{"n_layer": 8, "d_model": 384, "n_head": 3, "n_kv_head": 3, "head_dim": 128, "d_mlp": 1024, "vocab_size": 8192, "activation": "reglu", "norm": "layernorm", "norm_place": "pre", "norm_eps": 1e-06, "positions": "rope", "rope_base": 1480.0, "rope_fraction": 0.5, "qk_norm": true, "attn_scale": 0.0884, "bias": "none", "tie_embeddings": false, "parallel_block": true, "init": "uniform", "init_std_qkv": 0.0281, "init_std_o": 0.00703, "init_std_up": 0.0281, "init_std_down": 0.00431, "optimizer": "cautious_adamw", "lr": 0.00105, "beta1": 0.9, "beta2": 0.95, "weight_decay": 0.22, "lr_head": 0.00531, "warmup_steps": 474, "schedule": "wsd", "decay_fraction": 0.719, "decay_shape": "linear", "final_lr_fraction": 0.0, "batch_tokens": 131072, "seq_len": 512, "doc_mask": true, "train_tokens": 903400000, "steps": 6893, "dataset": "wikipedia_en"}
Each number is 128 + 24 x the weight over its row's rms, rounded and kept within 0 to 255. Layers, rows and columns count from 0. The size above them is the row's rms in percent of the matrix's.

# layer 4 MLP up, 1024x384, rms 0.0399, rows 100-134, columns 128-191
size [ 97  98  96  89 113 106  96 102  98  96 110  89 109  88 106  98 104  98  97 102 106 104 100 107 103 111 107 106  88 106  85 101  99  91 104]
[[147 104 138 137 193 128 155 138 116 163 151 112 161 154 129 119 101 142 153 154 134 148 130 114  86 143 139 155 136 123 153 131 106  98 147 104 120 125 174 147 163 120 121 115 125 118 178  97 125 167 124 140  76 109  72 142 104 139 117 135 139 129 134 134]
 [152 116 118 162 132  92  97 105 120 165 103 103 117 110 115 134 149 169 123 137  96 167 121  97 104 123 104  98 143 104 170 129  98 114 164  52 150 134 119 127 109 122 101  97 145 162 157  95 100 168 136 162  90 122 145 192 187 130 127 117 161 130 121 161]
 [156 140  97 166  78 109 118 120 134 142 143 122  96 158 103 110 142 117 129 141 116  98 131 161 145 114 111 125 107  91 160 126 105 102 115 171 144 135 140  98 132  92 124 109 179 127  98 141 137 158 130 145 110 128 136 128 165 121 104  44 152 113 149 133]
 [ 70 120 114 144 135 149 138 130 132 112 160 132 137 109  99 129  93 141 144  84 110 162 127 147 155  76 154 130 133 105 124 105 123  90 153 139 125  80 148 122  91 151 121 124  85 131 150 165 131 102 115 128 162 194  87 116 121 145 110 147 132 165 116 129]
 [101 121 128 115 110 132  93 130 131 103 170 110 133 103  91 166  98 105 147 142 130 121 101 128 148 149 156  95 169 144 181 100 127 116 140 135  85 113  99 148 183  89 127 103 128 129 101 118 137 147 128 109 146 205 110 136 130 144 151 119 100  52 135 119]
 [130 105 114  81  90 114 132 135 155 158 142 143 141 121 147 110 148 130 120 140 134 115 135 122 119 115 162 147 129 117 155 109 173 109 177 118 143 127 123 125 134 141 107 126 156 135 119 117  99 126 107 113 164 106  72 122 130 143  96 180 147 106 125 140]
 [143 147 124 146 126  97 147  56 149 138 135 136 143 112 108 138 152 115 133 140 148 167  61 118 106  78 175 131 143 110 121 182 151 215 136 140 121 141 148 136 127 130 119 155 146 148 109  82  98  96 137 105 146 163 128 171 102 115 123 135 100 160  95 164]
 [128 120 131 122 180 140 139 129 162 144 146 152 125 135 139 144  90 157 136 118 120 111  97 136 154 134 140 123 116 105 116 142 133 159 121  90 141 103 151 138 151  99 114  99 119  87 149 119 118 102 121 135 130 176 155 118 141 124 119 140 131 108  75 160]
 [146  83  97 133 106 134 161 129 165  85 104 133 102 156 145 132 165 138 132 141 101 136 118  77 115 149 125 133 119 155 121 102  93 148 108 114 120  94 163 128 147  78 122  94  98 141 142  86 106 176 149 163  97 104  93 128 148 139 180 126 129 120 146  94]
 [139 152 130 172 115 131 109 121 106 144 123 109 113 122 111 126 164 122 135 137 151 129 165 127 129 130 134 122 107 135 158  95 138 110 122 126 131  69 181 108 133 128 133 125 138 112 121  95 123 124 127 130 155 121 147 132 115 103 113 119 156 116 128 118]
 [123 152 129 162 174 104 149 118 142 137 134 139  71 137  69 142 113 128 126 118 114 149 160 110  93 156 113 128  97  98 173 103  85 147  88 129 147 155  77 120 124 127 147 103 149 119  82 135 129 145 113 137 167 127 106 114 143 139 151 104 184 105 158 171]
 [135 126 163 125 137 150 126 129 136 121 137 155 125 118 140 153 112 145 125 132 130 109  77  99 128 133 114 141 143 131 165 161 149 135 139 126 152 109 121 130 177 114 153 127 139 114 104 130 144 146 160 129 114 128 100 115 106  84 120 123 116 129 144 161]
 [ 95 154 146 122 152 124 122  96 141 125 104  93 145 111 113 143 153 119 103 168 137 121 101 124 101 167 143 135  94 157 149 152 148 201 159 140 139 115 110 120 102 157 121 173 169 105  90 128 125 113 117 122  88 161 125 150 159 108  94 155 109 138  75 144]
 [130 152 159 135 135 117 134 135 154 122 162 102 154 124 135 124 166  93 122 141  96 135 118  95 107 125  72 148 107 112 136 116 114 121 130 130 138 128  79 155 118 128 116  92 132 136 120 149 130 157 101 158 134 159  76  67 101 127 143 110 117 120 132  94]
 [169  79 120 151 125 150 167 110 100 147  97 131  50  92 136 155 122 113 130 110 125  95 113 120 151 102 104  93 107 127  98 130 120 150 112 144 137 175  71  64 118 102 144 134  92 128 133 141 103 163 121 161 121 130 122 135 121 120 120 142 139 155 130 129]
 [139 161 144 172 141  92 155  96 136 112 149 128 109  99 131 125 117 118 127 102 158 121 125  79 113 135 128 137 130 156 118 159 117 132 111 145  80 110  87 125 151  92 118 141 112 112 139 110  84 125 119  97 126 130 138 115 124 148 153 173 149  99 127 112]
 [149 139 154 123 115 175 123 158 103 152 149 144 152  83 156 128 121 124 115 140  88 157 179 143 105 139 108 158 137 159 109 168 116 131 128 116 113  95 137 158 104 119 133 116 155 109 147 129 160 124 140 111 156 134 113 102 126 148 119 119  96 141 116 118]
 [133 115 121 129 138 141 154 134 113 127 103 106 110  98 129 131 120 168  94 119 154 118 152 145 126 156 152 119 152 141 161 135 163  96 139 131 132  94 127 136 135 109 137 106 171  99 103  79 158 175 122 125 127  85 159  85  84 145 151 142 106 132 142 101]
 [170 151 128 121 130 140 126 134 123 140 138 119 131 185 127 155 102 131 129 182 132 115 105 100 164 149 150 148  85 134 133 106 155 158 153 150 109 120  91  97 131 157 129  97 116 116 116 185 138 142 117 108 118 153  98 132 134 133 105 126  79 148 143 121]
 [172 107 102  91 155 112 134 124 186 139  70 127 145  82  92 110 122 114 118 148 166 158 149 128 141 156 118 165 133 116 143 111 102 155  97 123 136 140 153 110 122 125 126 140  84 138  98 113 137 145 120 132 147 114 146 173  95 139  91 121  89 174 124 126]
 [112 133 117 106 141 118 109 100 171 131 138 118 142 132 124 159 113 188 108 174 101 156 124 132 176 132 101  86 137 114 132 121 139 120 148 136 157 146 134 101 112 134 198 155 129 105 156 141  99 109 124 105 156 140 121 110 118 147  91 175 128 150 148 109]
 [ 98 116 107 114  73 160 163 144 137  76 159 127 133 113 157 121 123 134 118 159 129 100 132 132 152 120 129 144 154  81 106 121 150 103 138 111 134  98 121 170 145 146 143 131 118 130 146 156 123 124 133 136 131 134 111 115 117 120 125 142 121  76 102 167]
 [ 93  90  95 145  88 138 149 172 126 115 131 137 118 153 177 143 154 102 132 145 126  99 144  84 113 143 197 187 127 119  91  96 142 147 183 143 169 146 164 126 124 127 130  96 116 112 121 132 118 124 142 101 114 119 149 176 126 153 170 151 100 114 130  68]
 [ 87 108 128 133 122 103  96 126 134 109 135 116 139 110 149 133 131 135 135 114 124 108 119 139 136 113 115 123 139 134 166 135 111  93  97 104 103 135 146 148 108 118 143 154 105 120 128  71 183 105 147 150 108  96  77 112 104 130  93 147 104 121 108 117]
 [120 154 136 114 192 170 167 137 106 124 155 124  79 134  93 140  89 145 139 167 130 118 110 143 132 129  94 138 155 166 149 144 136 107  95  85 128 108 188 141 153 120 106 124 164 129  99 129 113  81 131 120 120 183 160  77 134 104 122 107 121 131 134 149]
 [138 154 139 123 152 109 159 133 112 163 125 135  88 146 143 120 123 148 150 197 112 139 119 116 112 121 127 106 148 123 138 129 112 151 166 169 111 130 140 129 142 140  99 148 124 100 118 122  91 165 129 130 146 136 132 130 122 122 112 105  97 151 118 117]
 [168 142 157 115 135 135 189 114 129 194 151 144 156 136 132 142 137 117 148 106 153 132 129 136 124 102 152 119 131  89 137 114 134  56 148 144 143 116 140 118 156 124 141 155 141 103 119 126 110 139 133 110 168 116 105 117 125 132  74 143  70 103 172  89]
 [172 102 110 141 135 112 132 115 154 154 105 131 120 113 132 115 133 125 115 122 150 137 132 124 155  86 115 121 139 137 118 154 133 141 112 103 121 133 180 147 144 111 151 120 124 126 136 130 106 130 125 136 132 101 114 152 136  94 123  83 133 114 110 144]
 [103  64 126 163  98 139  97 107 116  85 139 131 106 100 131 151  95 171 155 136 133 125 120 121 135 111 179 132 114  97 164 151 135  86 168 150 155 130 115 139 132 128 107  90 165 114 174 116 121 126 107 109 159 157  95 120 135 143 124 129 119 102 115 116]
 [126  94 150 102 112 133 105 135 173 143 126 124 118  68  80 153 120 113  86 127 145 117 152 122 154 133 121 142 102 117 128 141 136 154 102 116 138 101 128 154 105  92  92  98 155 109 169 164 109 100 126 107  86 133 108 146 119 144 148 116 123 181 148 133]
 [165  91  99 126 135 122 131  89 122 153 160 131 143 133 125 127  82 134 129 140 125 125 129 132 124 132 136 115 142 146 116 108 115 107  98 134  90 176  65 144 150 118 177 121 146 145 117 103 105 100 123 168 116 156 116 106 100 117 122  97 114 104 116 139]
 [117 108 106  87 124  84  90 148 153  89 140 135  67 114 132 129  94 177 174  92 188 114 170 162 143 105 145 117  78 105 113 146 170 128 124 103 145 118 123  98 157 127 114 113 159 126 132 131 121 144 106 112 103  79 116 148 152 133  86 154 151 160 157 146]
 [126 144 140 192 123 115 148 134 169 159 133 152 168 139 141 154 124 117 137 121 109 134 158 127 131  93  92 134 125  95 126 105  89 134  85 131 115 126 128 141 113 129 146 139 124  91 120 155 130 142 108 121 113 149 118 108 107 155  97 147 154 156 129 107]
 [156 165 116 100 126 151  39  77  90 152  98 118 131  95 144 163 161 122  98 149 148 131 109 130 142 159 136 129 175 125 128 127 152 129  70 135 151 137 129 135 157 135 107 114 123 116 101  96 129 149 141 148 100 118 137 117 106 117 142 137 109 103 110 143]
 [137 169 116 101 105  92 120 150 120 157 145 114 130 104 122 105 164 116 116 157 146 148  98 163  99 139 116 150 112 136 144 119 153 123 144  67  81  98 137 113 159 137 106  69 138 160 138  99 161 140 112 142 104 105 136 160 139 138 108 129 122 117 136 127]]
# layer 4 MLP down (transposed), 1024x384, rms 0.0386, rows 100-134, columns 128-191
size [ 99  99  97  92 111  99  96 108 101  98 108  92 109  92 107  99 104  99  99 102 102 106  99 107 104 110 104 107  88 101  86 104 101  93  99]
[[181  87 154 108 174 143 137 159 166 117 109 111  91 153 132 104 153 154 115  83 150 121 126 131 128 158 116 140 133 127 146 132 123 138 130  81 142 121 133 125 164  98 101 133 113 133 121  99 154  97 106 101 137 135 182 108 149  92  95 139 142  98 156 134]
 [156 117 117 110 134 104 131 112 156 112 120 159 154 137 110 132 120  85 148 153 137  97 124  87 161  91  86 119 117 104 120 126 104 158  86 154 160  88 119 113 122 116  95 135 102  81 118 157 124  93 110 108 137 121 161 156 128 167 151 137 115 105 135 139]
 [138 152 137 104 144 136 134 191 158 138 131 151 166 126 123 103  96 143 107 146 117 140 116 116 139 134 140  86 129 118 152 130 156 138 147 135 120  81 139 147 124  86 145 108  96 157 131 122 132 170 161 125 160 129  76 103 138 155 118 163 104 120 112 127]
 [111 134 172 134 108  72 127 116 147  93 148 157  99 136 174 132 136 101 113 133 132 166 109 135 117  93 115 139 143 102 119 112 142 104 154 151 136  83 136 168 137 169 146 153 114 106 151 134 103 150  74  98  76 105 152 119 138 123 122 163 163 152 127 139]
 [133 136 130 131 127 130 122 130 116 132 110 108  83 142 118 133 161  83 153 113 133 140 131 147 159 142 107 145 166  65 130 175 143 166 149 118 160  99 129 113  94 139 158 189 147 128 173 127  87 121 144 153  79 116 114 138 130 102 100 121 132  87 103 124]
 [154 140 130 120 114  97 131 111 120 129 134 101 122 139 163 127 147 129 145 103 166 108 106 160 140 135 145 124 118 181 125  78 147 140 117 144 113 132 158 132 107 132 121 136 130 155 151 125 141 126 137 154 141 173  94 118 125 161 115 138 193 111 110 138]
 [153 155 113 149 153 157  73 122 100 154 111 119 123 152 141 149 135 158 148 147 103 108 159 126 119 144  85 157 177  96 144 110 139 120 128  94 110 113 130 100 119 114 164 134 171 138 128 138  91  80 123 170 114 115 163 101 137 117 136 108 139  80 130 110]
 [138 167 105  99 155 118 112  85  86 110 151  90 149 145 147 108 115 135 140 115 144 107 116 153 164 132 138 143 133 123 161 102 127 107 114  99 102 115  83 103 129 179 154 100 141 105 135 175 124 113  49 147 138  86 143 130 152 111 118 113  87 106 148 137]
 [134 129 149 148 128 150 110 156  91 120 115 103  98 146 113 113 135 138 136 144 121 166 133 102 114 163 136 138 153 122 144 119 138 147 126 152 111  72 145 118 124 100 122  91  91 119 148 135 137 155 109 121 145 142  91  99 122 130 144 107 124 134 182  87]
 [127 144 122 119 148 148 159 195 137 127 171 162 150 120 112 146 146  89 159 144 119 118 138 130 146 123 116  89  73 134  93 152 156 159 117 148 146  93 139 140 175 143  92 125 144 125 122 119 124 141 182 112 104 121 145 146 131 104 135 115 102 154  98 147]
 [131 145 137 148 108 141 127 125  81 151 105 142 100 120 148 152 135 149 142 145  90 154 125 122 119 174 103 123 142 145 140 136  96 115 126 181 138 148 155 128 110  93 120 153 113 117 117 118 130 111 129 121 132 125 122 112 155 149 135 110 119 130 165 102]
 [175 106 106 126 129 124 142 121 118 158 103 116 167 139 102 109 125 124 141 139 131 109 147 102 148 160 113 101 166 112  88 137 119 163 102 122  86 160 123 120 135 125 165 111 105 138  97 118 132 183 148 148 134 165 119 133 179 139 125 148 149 105 142 112]
 [131 110 116 126 153 108 116 170 150 157 161 134 123  92 111 147 114 130 104 140 126 180  68 170  92 147 140 103 101 113 120 140 155 125 109 107 122 109 115 102 158 142 154 141 115 143 170 155 157 146  91 134 129 106 148 108 135 148 108 116 165 105 110 136]
 [147 120 103 128 105 114 114 157  83 127  97 158 123 116 142 124 137 158 100 121 116 113  91 127 129 109 162 117  86 120 115 118 177 128 158 134 150 139 102 119 164 152 149 151 124 130 147  82 165 126  99  86 108 140  99 110 122 130 140 139 130 104 173 137]
 [ 87  88 135 110 138 150 118 148 150 168 101 136 105 165 158  85  88 133 142 151 169 123 108 142 151 134 156 125 159 142 153 125 111 112 129 163 148 124 135 138 118 151 118 125 136 176 109 101 149 127 154 133 134 130 178 150 139  99 158  88  98 108 132 139]
 [147 151 118  78 173 143 102 107 110 130  88 163 129 139 100 103  90 167 125 134 135 124 138  84 142 128 146 144 137 119 149 104 160 147 129 150 110  91  99 115 132 126 134 133 114 104 148 144 140 150 132 150 183 105 174 141 129 111 156 121  80 103 145  89]
 [143 145 139 148 107 116 124 119 108 138 128 126 113 125 138 124 160  76  86 120 115 141 118 104 174 130 166 125 101  97  77 145 109 119 100 107 151 109 102 128 125 141 110 129 111 135 106  98 135 166 103 107 165 120 118 164 143 168 122 154 110 149 127 136]
 [126 152 123 124 123 166 138 136  64  83 104 100 115 138 110 113 102 123 117 110 126 126  94 161 102 140 129 130 101 130 102  63 140 150 119 137 147 130  85  98  97 141 140 170  93  82 134 132 111 145 132 173 130 152 130 133 143 156  84 142 136 134 123 120]
 [ 98  94 135 121  89  94 153 134 150 128 122 139 136 140 113  85 146 138 107 136 103 131 101 119 100  95 110 122 149 107 106 125 116 141 123 158 163 113 120  89 142 122 101 141 151 107 145 129 152  83  72 174 132 128  77 141  77 103 100 101 187 118 160 170]
 [118 117 116 108 179 110  99 165 170 156 156 126 114 120 154 102 153  98 143 128 142 118 153 123 112 111 140 113 104 128 143 107 137 147 129 103 106 166 131 154 143 146 141  92 156 139 109 108 150 136 137 143  79 160 137  95 163 163 115 122 168 158 116 140]
 [111 131 127  90 127 121 109 113 125 153 131  94  92 135 165 119 181 111 205 126 100 129 155 141 167 149 127 118 139 154 164 105 133 125 118 106 105 150 133 116 118 164 116 123  91 117 106 150 124 157 136  88 146 118 131 158 124  87 102 111 133  86 151  86]
 [125 135 160 105 120  99 129 169 119 166 166 108 144 114  96 133 141 116 110 131 129 156 122 115 136 107 116 122 122 110 152 171 124 121 159 140 138 140 131 152 158 167 140 141  97 145 122 134 138 133 184 161 100 112 124 173 115 101 121 153 114 139 128 133]
 [138 165 162 135 128 129 138  89 147 123 100 161 177 147 129 140 150 135 155 156 119 123 102 111 156 133  92  91 163 113 149  76 104  95 125 124 112 140 110 160 117 158 115 137 134 152 178 163 134  76  95 138 100 134 135  87  89  87 148 133 127 107 104 150]
 [136 141  99 114 105 163 109 171 143 129  83 160 152 110 144 145 150 131 123 144 108 157 136 115 133 100 173 139  99 109 127 159 116 116 111 111 141 155 156  67 154 135 193 119 140 157 177  76 104 121 146 127 102 129 103 125 126 126 128 178 161 132 145 161]
 [165 137 138 136 155  92 119  93 133 118 151 133 117 109 112  91  98 139 133 109 127 134 102 138 151 149 119  93 127 147 177 154 100 120 121 104 120 140  74 126 141 169 129 134 141 139 127 140 131 139 130 135 153 114 153 160 147 174 146 159 131 139 102 134]
 [145 148 123 106 166 159 105 155 100 161  87  95 162 104 181 124 122 144 110 122 125 144 122  91 144  99 138 138 146 130 136 131 139  89 108 144 121 120 140 119 126 135 143 161 140 131 133 117 104 142 108 133 158  74 165 151 122 112 171  81 101 149 114 110]
 [130 155 136 108 125 107 115 109 149 114 102 124 124 135 118 132 159 146 112 155  89 117 172 105 109 129 121 120 133 108 154 140 119 106 135 160 138 162 144 164 114 108 161 115 166 177 146  69  87 158 132 146 172 105 112 147 141  84 117 134 120 146 138 100]
 [156 139 121 137 127 135 136 133 100 138 141 138 120 126  99 165 143 175 140 119 129 153 162 140 150 132 103 141  91 158 133 120 141 101 104 141 151 148 141  82  80 111  73  96 110 110 130 140 110  95 125  88  94 120  90  96 125 124 108 116 115 130 189 169]
 [125 121 120  99 108 128 155 140 142 152 111 126 145 125 136 106 121 118 105 129  89 100 142 112 107 104 135 121 136 122 109 139 105 155 107 109 131 126  98  51 103 158 119 149 131 128  71 130 169 162 174 135 169 139 153 125  93 150 153 136 171 129 150 157]
 [152 117  73 112 183 118 146 134 121 135 154 137 103 121 104 165 126 122 126 159 149 139  87 124 149 123 134 101 113 169 141 136  93 126  95 102 145 134 128  97  77 112 121  98  93 127 111 134 105 129 108 114 145 130 134 130  90 145 147 151 114  79  98  78]
 [119 122 140 137 134 134 120 151 123 125 116 127  91 156 125 126 138 110 143 104  98 129 157 139 141 160 177 144 102 104 127 161 130 112 139 106 170 129 123  93 141 148 153 160 168 120 103  95 144 104 159 147 126 141 154 144 135 136 134 157 142 160 149  94]
 [136 117 144 109 120 123 154 129 168 170 178 111 158 117 112 150 155 146 127 132 151 122 148 105  99 173 124 131 119 133 133 169 141 114 125 173 106 136 150 126 150  94 169  95 133 123 155 137 161 112 149 152 141 121 115 120 163 124 209 114 166 111 143 138]
 [ 94 173 126  76 135 146 149 146  69  77 133 141 153 131 135  90 154 124  86 133 162 161 113 137 147 107 106 140 143 101 111 154 130  94 135 110 132 132 126 122 137 145 118 118 154 129  91 149 163  71 112 179 104 103 132 129 109 116 114 103 118 155  89 136]
 [109  83 114 130  84 146 112 123 111 160 123 174 165 134 151 163  94 128 162  93 125 125 191 108 118  90 110 117 121 144  95 163 165 134 158 154 169 127 164 145 148 157 134 121  67 146 124 123 114 136 111 100 167 100 117 126 148 134 155 143 123 157 130 135]
 [162 109 130  53 142 160  95 153 116 120 139 125 129 145 102 144 134  96 146 139 136 186 117 100 126 108 146 114 167 173 142 168 146 141 155  79 148 141  99 125 147 127 152  99 148 115 149 143 124 139 157 145 116  97 102 115 158 158 136 128 126 131 134 138]]
# layer 4 MLP gate, 1024x384, rms 0.0405, rows 101-135, columns 128-191
size [ 99  97  93 108 103  97 105 101 100 107  91 107  89 105  99 101 100  98 100 103 103 100 106 102 107 105 105  89 103  89 102 101  93 102 101]
[[170 132 122 124 119 138 158 131 153 131 106 118 133 174 123 136  96 131 143 138 150 132 125 113 131 147 164 159 109 139 136 180 140 145 152 114 145 125 161 162 119 120 133  90 139 108 126 137 112 114  99 115 110  74  99 177 140 111 157 105 162 133 126  97]
 [145 116 171 111 104 122 108 118 143  99 130 117 119 151 177 116 144  81 138 101 140  97 140 142 120 177 124 168 110 105 143 176 138 117 149  87 111 155 153 124 126 169 128 127  91  78 131 136 134 129 105 143 131 148 139  94 136 154 108 142 130 122 175 134]
 [134 103 122 119 108 104 126 133 126 121 134 101 104 112 109 150 130 117  82 114 134 127 118 144 138 110 139 137 153  95 122 133 146 108 164  77 157 146 147  95 121 104  89 127 101 117 110 108 118 121 135 116 107 134 109 141  96 125 158 115 187 125 186 148]
 [115 144  93 145 148 126 164 136 131 138 160  97  91 140 165 118 144 105 130 124 131 123 125 119 141 122 117 128 125 111 144 153 116  97 166 103 112 113 109 118 117 141 147 141  47  88 129 113 122 142 121 114 109 159 137 156 138 155 111  99 131 108 136 101]
 [166 130  97 107 124 118 148 102 155 107 137 118 116 152 139  91 168 130  98 160  87 127 143 139 132  96 122 153 136 123 126 158 158 142 145 140 139 132 112 160  99 125 125 147 105 126 109 132 113 107  92 125 178 124 111 144 164 135 146 172 130 136  87 192]
 [149 117  98 108 158 141 183 128 144 150 114 123 121 126 164 139 149 116 108 127  91 103  90 169 107 124 133 150 119 110 135 109 123 142 168 102 123 105 121 179 135 128 147 114 103 160 127  91 153 112 106 158 133 140 149 155 128 126 134 116  90 116 135 179]
 [132 112 106 149 143 116 110 121 140 115 157  98 148 145 145 149 101 119 158 101 122 133  64 178 140 109 142 152 131 127 137 103 137 173 104 135 113 151 170 135 121 138 117  88 123 107 141 107 139 122 124  96 168 103 120 131 174 127 130 114 106 105 167 103]
 [ 94 122 120 134 130 138 123 142 118 125 114 121  94 164 147 120 175 175 149 109 115 101  82 142 155 131 107 137 108 128 142 157 124 139 127 112 129 128 137 122 119 123 106 106 160  90 170 144 139 185 109 172 115 123 105 160 118 148 117 112 163  96 139 107]
 [117 135  94 138 130 148 128 132 146 118 117  98 145 133 139 122 114 108 127 152  87 121 126 150 133  76 108 122  77 143 156 141 152 173 108 100 148 126 177 162 123 137 121 152 109 149  96 126 114 110 130 150 132 140 144 135 148 127 109 152 126 105 155 124]
 [125 135 139 160  91 171 157 162 115 126 106 119 123 132 117 166 170 101 149 138  96 195 138 104 179  96 132 141 153 137 139 114 133 139 115 137 115  95 142 146 150 126 129 179 149 108 141 143 127 170  67 155 138 110 143 141 150 131 122 155 126 130 152 127]
 [150 166 129 129 114 154 111 147 135 140 114 141 160 139 129 158 139 144  86 155 146 137 131 162 136 169 138 164 107 100 111 102 174 155 125 120 105 130 105 104 113 163 124 143 106 173  85 159 103 105  83 128 157 132 114 131 120 130 109 157 166 106 137 136]
 [ 96 108 106 144 130 118 121 155 153  97 105 105 131 154 136 124 115 151 107 136  76  99  80 136 117 152 157 106 148 106 170 146 155 141 125 149 131 112  95 163 136 159 125 130  97 140 133 139 124 115  89  82 135 158 153 161 168 120  81  98 159 194 165 117]
 [151 143 113 146 129 145 128 104 134 104 132 106 173 129 121 147 136 167 145 150  97 130 102 108 128 130 175 109 102 109 110 144 125 132 154  72 127 123 106 130 152 117 149  79 115 140  62 112 140 137 123  88 157 166 112 125 125  85 133  90 119 134 127 127]
 [124 106  84 130 109 147 131 131 108 154 126 101 148 119 133 118 126 118 159 151  47 109 101 138 170  93 107 201 127 152 137 106 132 134 101 126 132  99 164 136 112 170  84 114 130 108 116 108 154 129  86 142 125 121 101 116 191 176  90 152 174 108 112  78]
 [109 163  98  77 111 128  73 111  96  64 118 108 150 153 138 136  86 143 135 100 105 116 176 100 146 160 169 108 114 120  80 130 129 106  88 116 132 107 160 117 126 122 155 160 148 123 137 118 138 163 137 115 114  77 108 127 177 136 124 145 146  86 138 134]
 [ 94 138 145 129 149 147 152 133 146 137 105 102 141 170 128 158 147 102 135  88 116 133 129 138 157 122 151 133 164 112 136 123 129 118 140 169 101 132 133 159  93 122 144 154 139 149 123 115 127 114 113 139 170 171 108 114 120 138 147 137 137  96 107 131]
 [123 163 111  78 152 110 174 140 148 125 120  98 122 129 137 134 150 148 155 124 120 125  82 137 171  93 143 110 138  88 170  91 115 147 162 138 116 116 170 147 141 156 119 108 120 192 147 121 150 136 133 149 127  91 106 124 110 100 105 132 135  98  94 179]
 [148 115 136 146 137 129 123 142 143  98 130 123 150 150 162 136 114  93  90 135 155 100  94 117 133 119 166 103 145 131  83 137 146 127 149 131 158 128 120 141 111 118 116 115 118 130 109 118 156 119 106  85 226 157 145 151 128 116 145 146 103 149 128 187]
 [146 152 101 125 116  98 138 130 127 153  85 123 116 145 159 154 152  99 102 124 109 109 139 145 122 140 140 116  89 124 149  88 104 150 150 142 114 102 109 135 136 169 162 152 119 168 135 153 141 150 112 129 128 138 107 123 133 121 156 133 115 133 134 150]
 [137 102  98 113  85  97 129 107 171 133  98  88 128 151 125 124 107 153 161 173 152 123 145 125 102 173 139 127 142 121 132 127  81  69 112 138 109 136 171  94 124 145 121 132  96 129 111 143 123 172  85  97 124 104 124 113 125 170 146 149 139 155 125 114]
 [159 148  67 135 122 153 102 121 139 107 138  95  97 124  93 126 165 115 132 123 145 146 166 150 160 112 100 146 148 128  80 133 171 148 152 161 157 144 129 133 142 171 157 130 176 117 131 126 108 180 106 152  77 168 127 142 155 134 115 145 121  90 129 147]
 [159 129 134 140  91 150 119  94 103 128 130 114 107 146 166  99 133  98 137 131 129 130  70 137 183 134 116 159 112 154 132 110 128 167 169 137 138 129 106 116  70 139  92 119 169 126 129 146 159 160 109  90 142 115 124 147 139 149 145 118 130 123 154 140]
 [166 123 119 141 126 162 135 138 120 143 124 111 159 120 152 150 193 159 122  94  98 109 153 121 144  99  85 142 128 140 155  87 179 105 130 157 147 120 125 115 129 120 131 109  96 149 134 159  99 144  88 138 141 107 147  80 100 143 122  97 142 147 131 102]
 [131 136 100 125 111 106 126 124  87 119 137 119 129 138 106 156 113 135 141 138 104 127 146 145 131 105 103 147 159 103 123 151 139 137 100 147 153 111 113 138 115 125 122 144 126 135 147 116 137 128  82 105 149  99 140 103 139 124 107 140 184 154 133 126]
 [102 130 120 121 120 127 108 164 139 153 128 111 130 141 137  93  87 138 116 142 106 114  75 155 172 112 137 119 102 113 122 110 134 143 151 103 124 122 119 145  87  97 136  99 117 135 130 161 150 139 103  56 137 163 136  89 161 131 125 116 132 117 140 105]
 [110 107 165 138 111 142 135 145 155 150 146 116 100 135 120 114 127 168 143 123 127 132 117 117 147 110 117 173 138 165  82 145 140 148 140 113 149 129 127 148 113 141 132 106 165 163 125 158 152 112 111 104 104 128 109 105 142 131 123 145 116  96 162 143]
 [188 112 131 143 146 117 145 115 158 130 155 131 142 190 157 144 127 110 138  98  91 130 133 119 148 146 109 160 147 136 139 126 146 168 108 146 140 145 130 189 114 143 175 117 136 140 149 155 131 117 110 147 125 146 141 142 150 156 179 152 135  89 138 114]
 [ 97  98 117 125 105 114 140 147 119 112 112  98 132 118 147 123 140 163 133 130 129 154 149 101 135 143 144 150 139  96 149 104 138 130 156 115 127 110 106 137 107 125 120 101 115 149 119 101 143 107 135 148 147 136 155 153 108 102 131 145 115  88 139 147]
 [157 132 148 156 165 134 164 139 123 121 155  77 126 142 154 109 156 117 103 200 139 123 139 163 153  86 180 104 127 152 120 105 155 142 122 119 122 104 127 133 117 114 117 114 143 135 105 134  67  95 100 109 132 103 146 138 132 157 131 157 130 128 116 149]
 [175 177 125 123 121  85 137 105 186  84 133 128 114 170 106 121 118 153 104 123 151 135 136 105 155 132 148 150 149 112  98 104 114 143 141 171 118 158 128 114 108 132 112 140 132 104  85 110 138 110 120 172 146 115 154 147 170 132 139 113 175 121 142 102]
 [162 133 117 119 120 132 122 102 145 123 134  99 175 171 181  99 134  80 154 122 117 130 111 153 202  93 166 172 114 140 123 101 116 143 119 105 154 140 135 144 162 136 101 124 112 140 141  93 132 140 113 102  97 136 139 160 125 151  85 136 126 102 124 148]
 [121 133  95 134 115  95 153 139 164 107  94 119 118 143 141  88 130 103 158 125  91 149  88 124 170 103 112 125  98 101 134 114 118 120 140 122 146 111 136 158 133 123 141 129 138 122 131 160 148 128 111 176 117 132 120 149 170 132  76 153 120  99 148 110]
 [123 122 163 107 138  98 171 138 138 136 110 126 138 124 144 144 141  96 117  99 152 121 153 153 138 116 102 161  92 149 135 149 108 137 142 118 110 113 116 133 117 166 144 168  90 130 128 121 110 116 100 112 124 120 122 125  87 158 132 155 105 143  99 138]
 [121 160 132  72 109 173 146 128 114 118 124  94 154 145 107 142 110 135 129  82 103 170 102 159 119 138 128 139 110 131 138  90 152 125 139 131 152  92 152 163 145 173 126  99 128 128 153 114 180 119 111 155 161  85 110 133 148 137 112 161 145 117 134  99]
 [110 179  89 148 117 153 120 158 134 110 171 102 152 128 156 137 124 133 114 117  80  82 179 145 166 101 137 116 149 129 121 129 146 151 151 156 162 137 143 116 120 147 170 122 118 155 100 125 116 144 104 115  99 167 142 132 136  90 116 137 141 112  89 112]]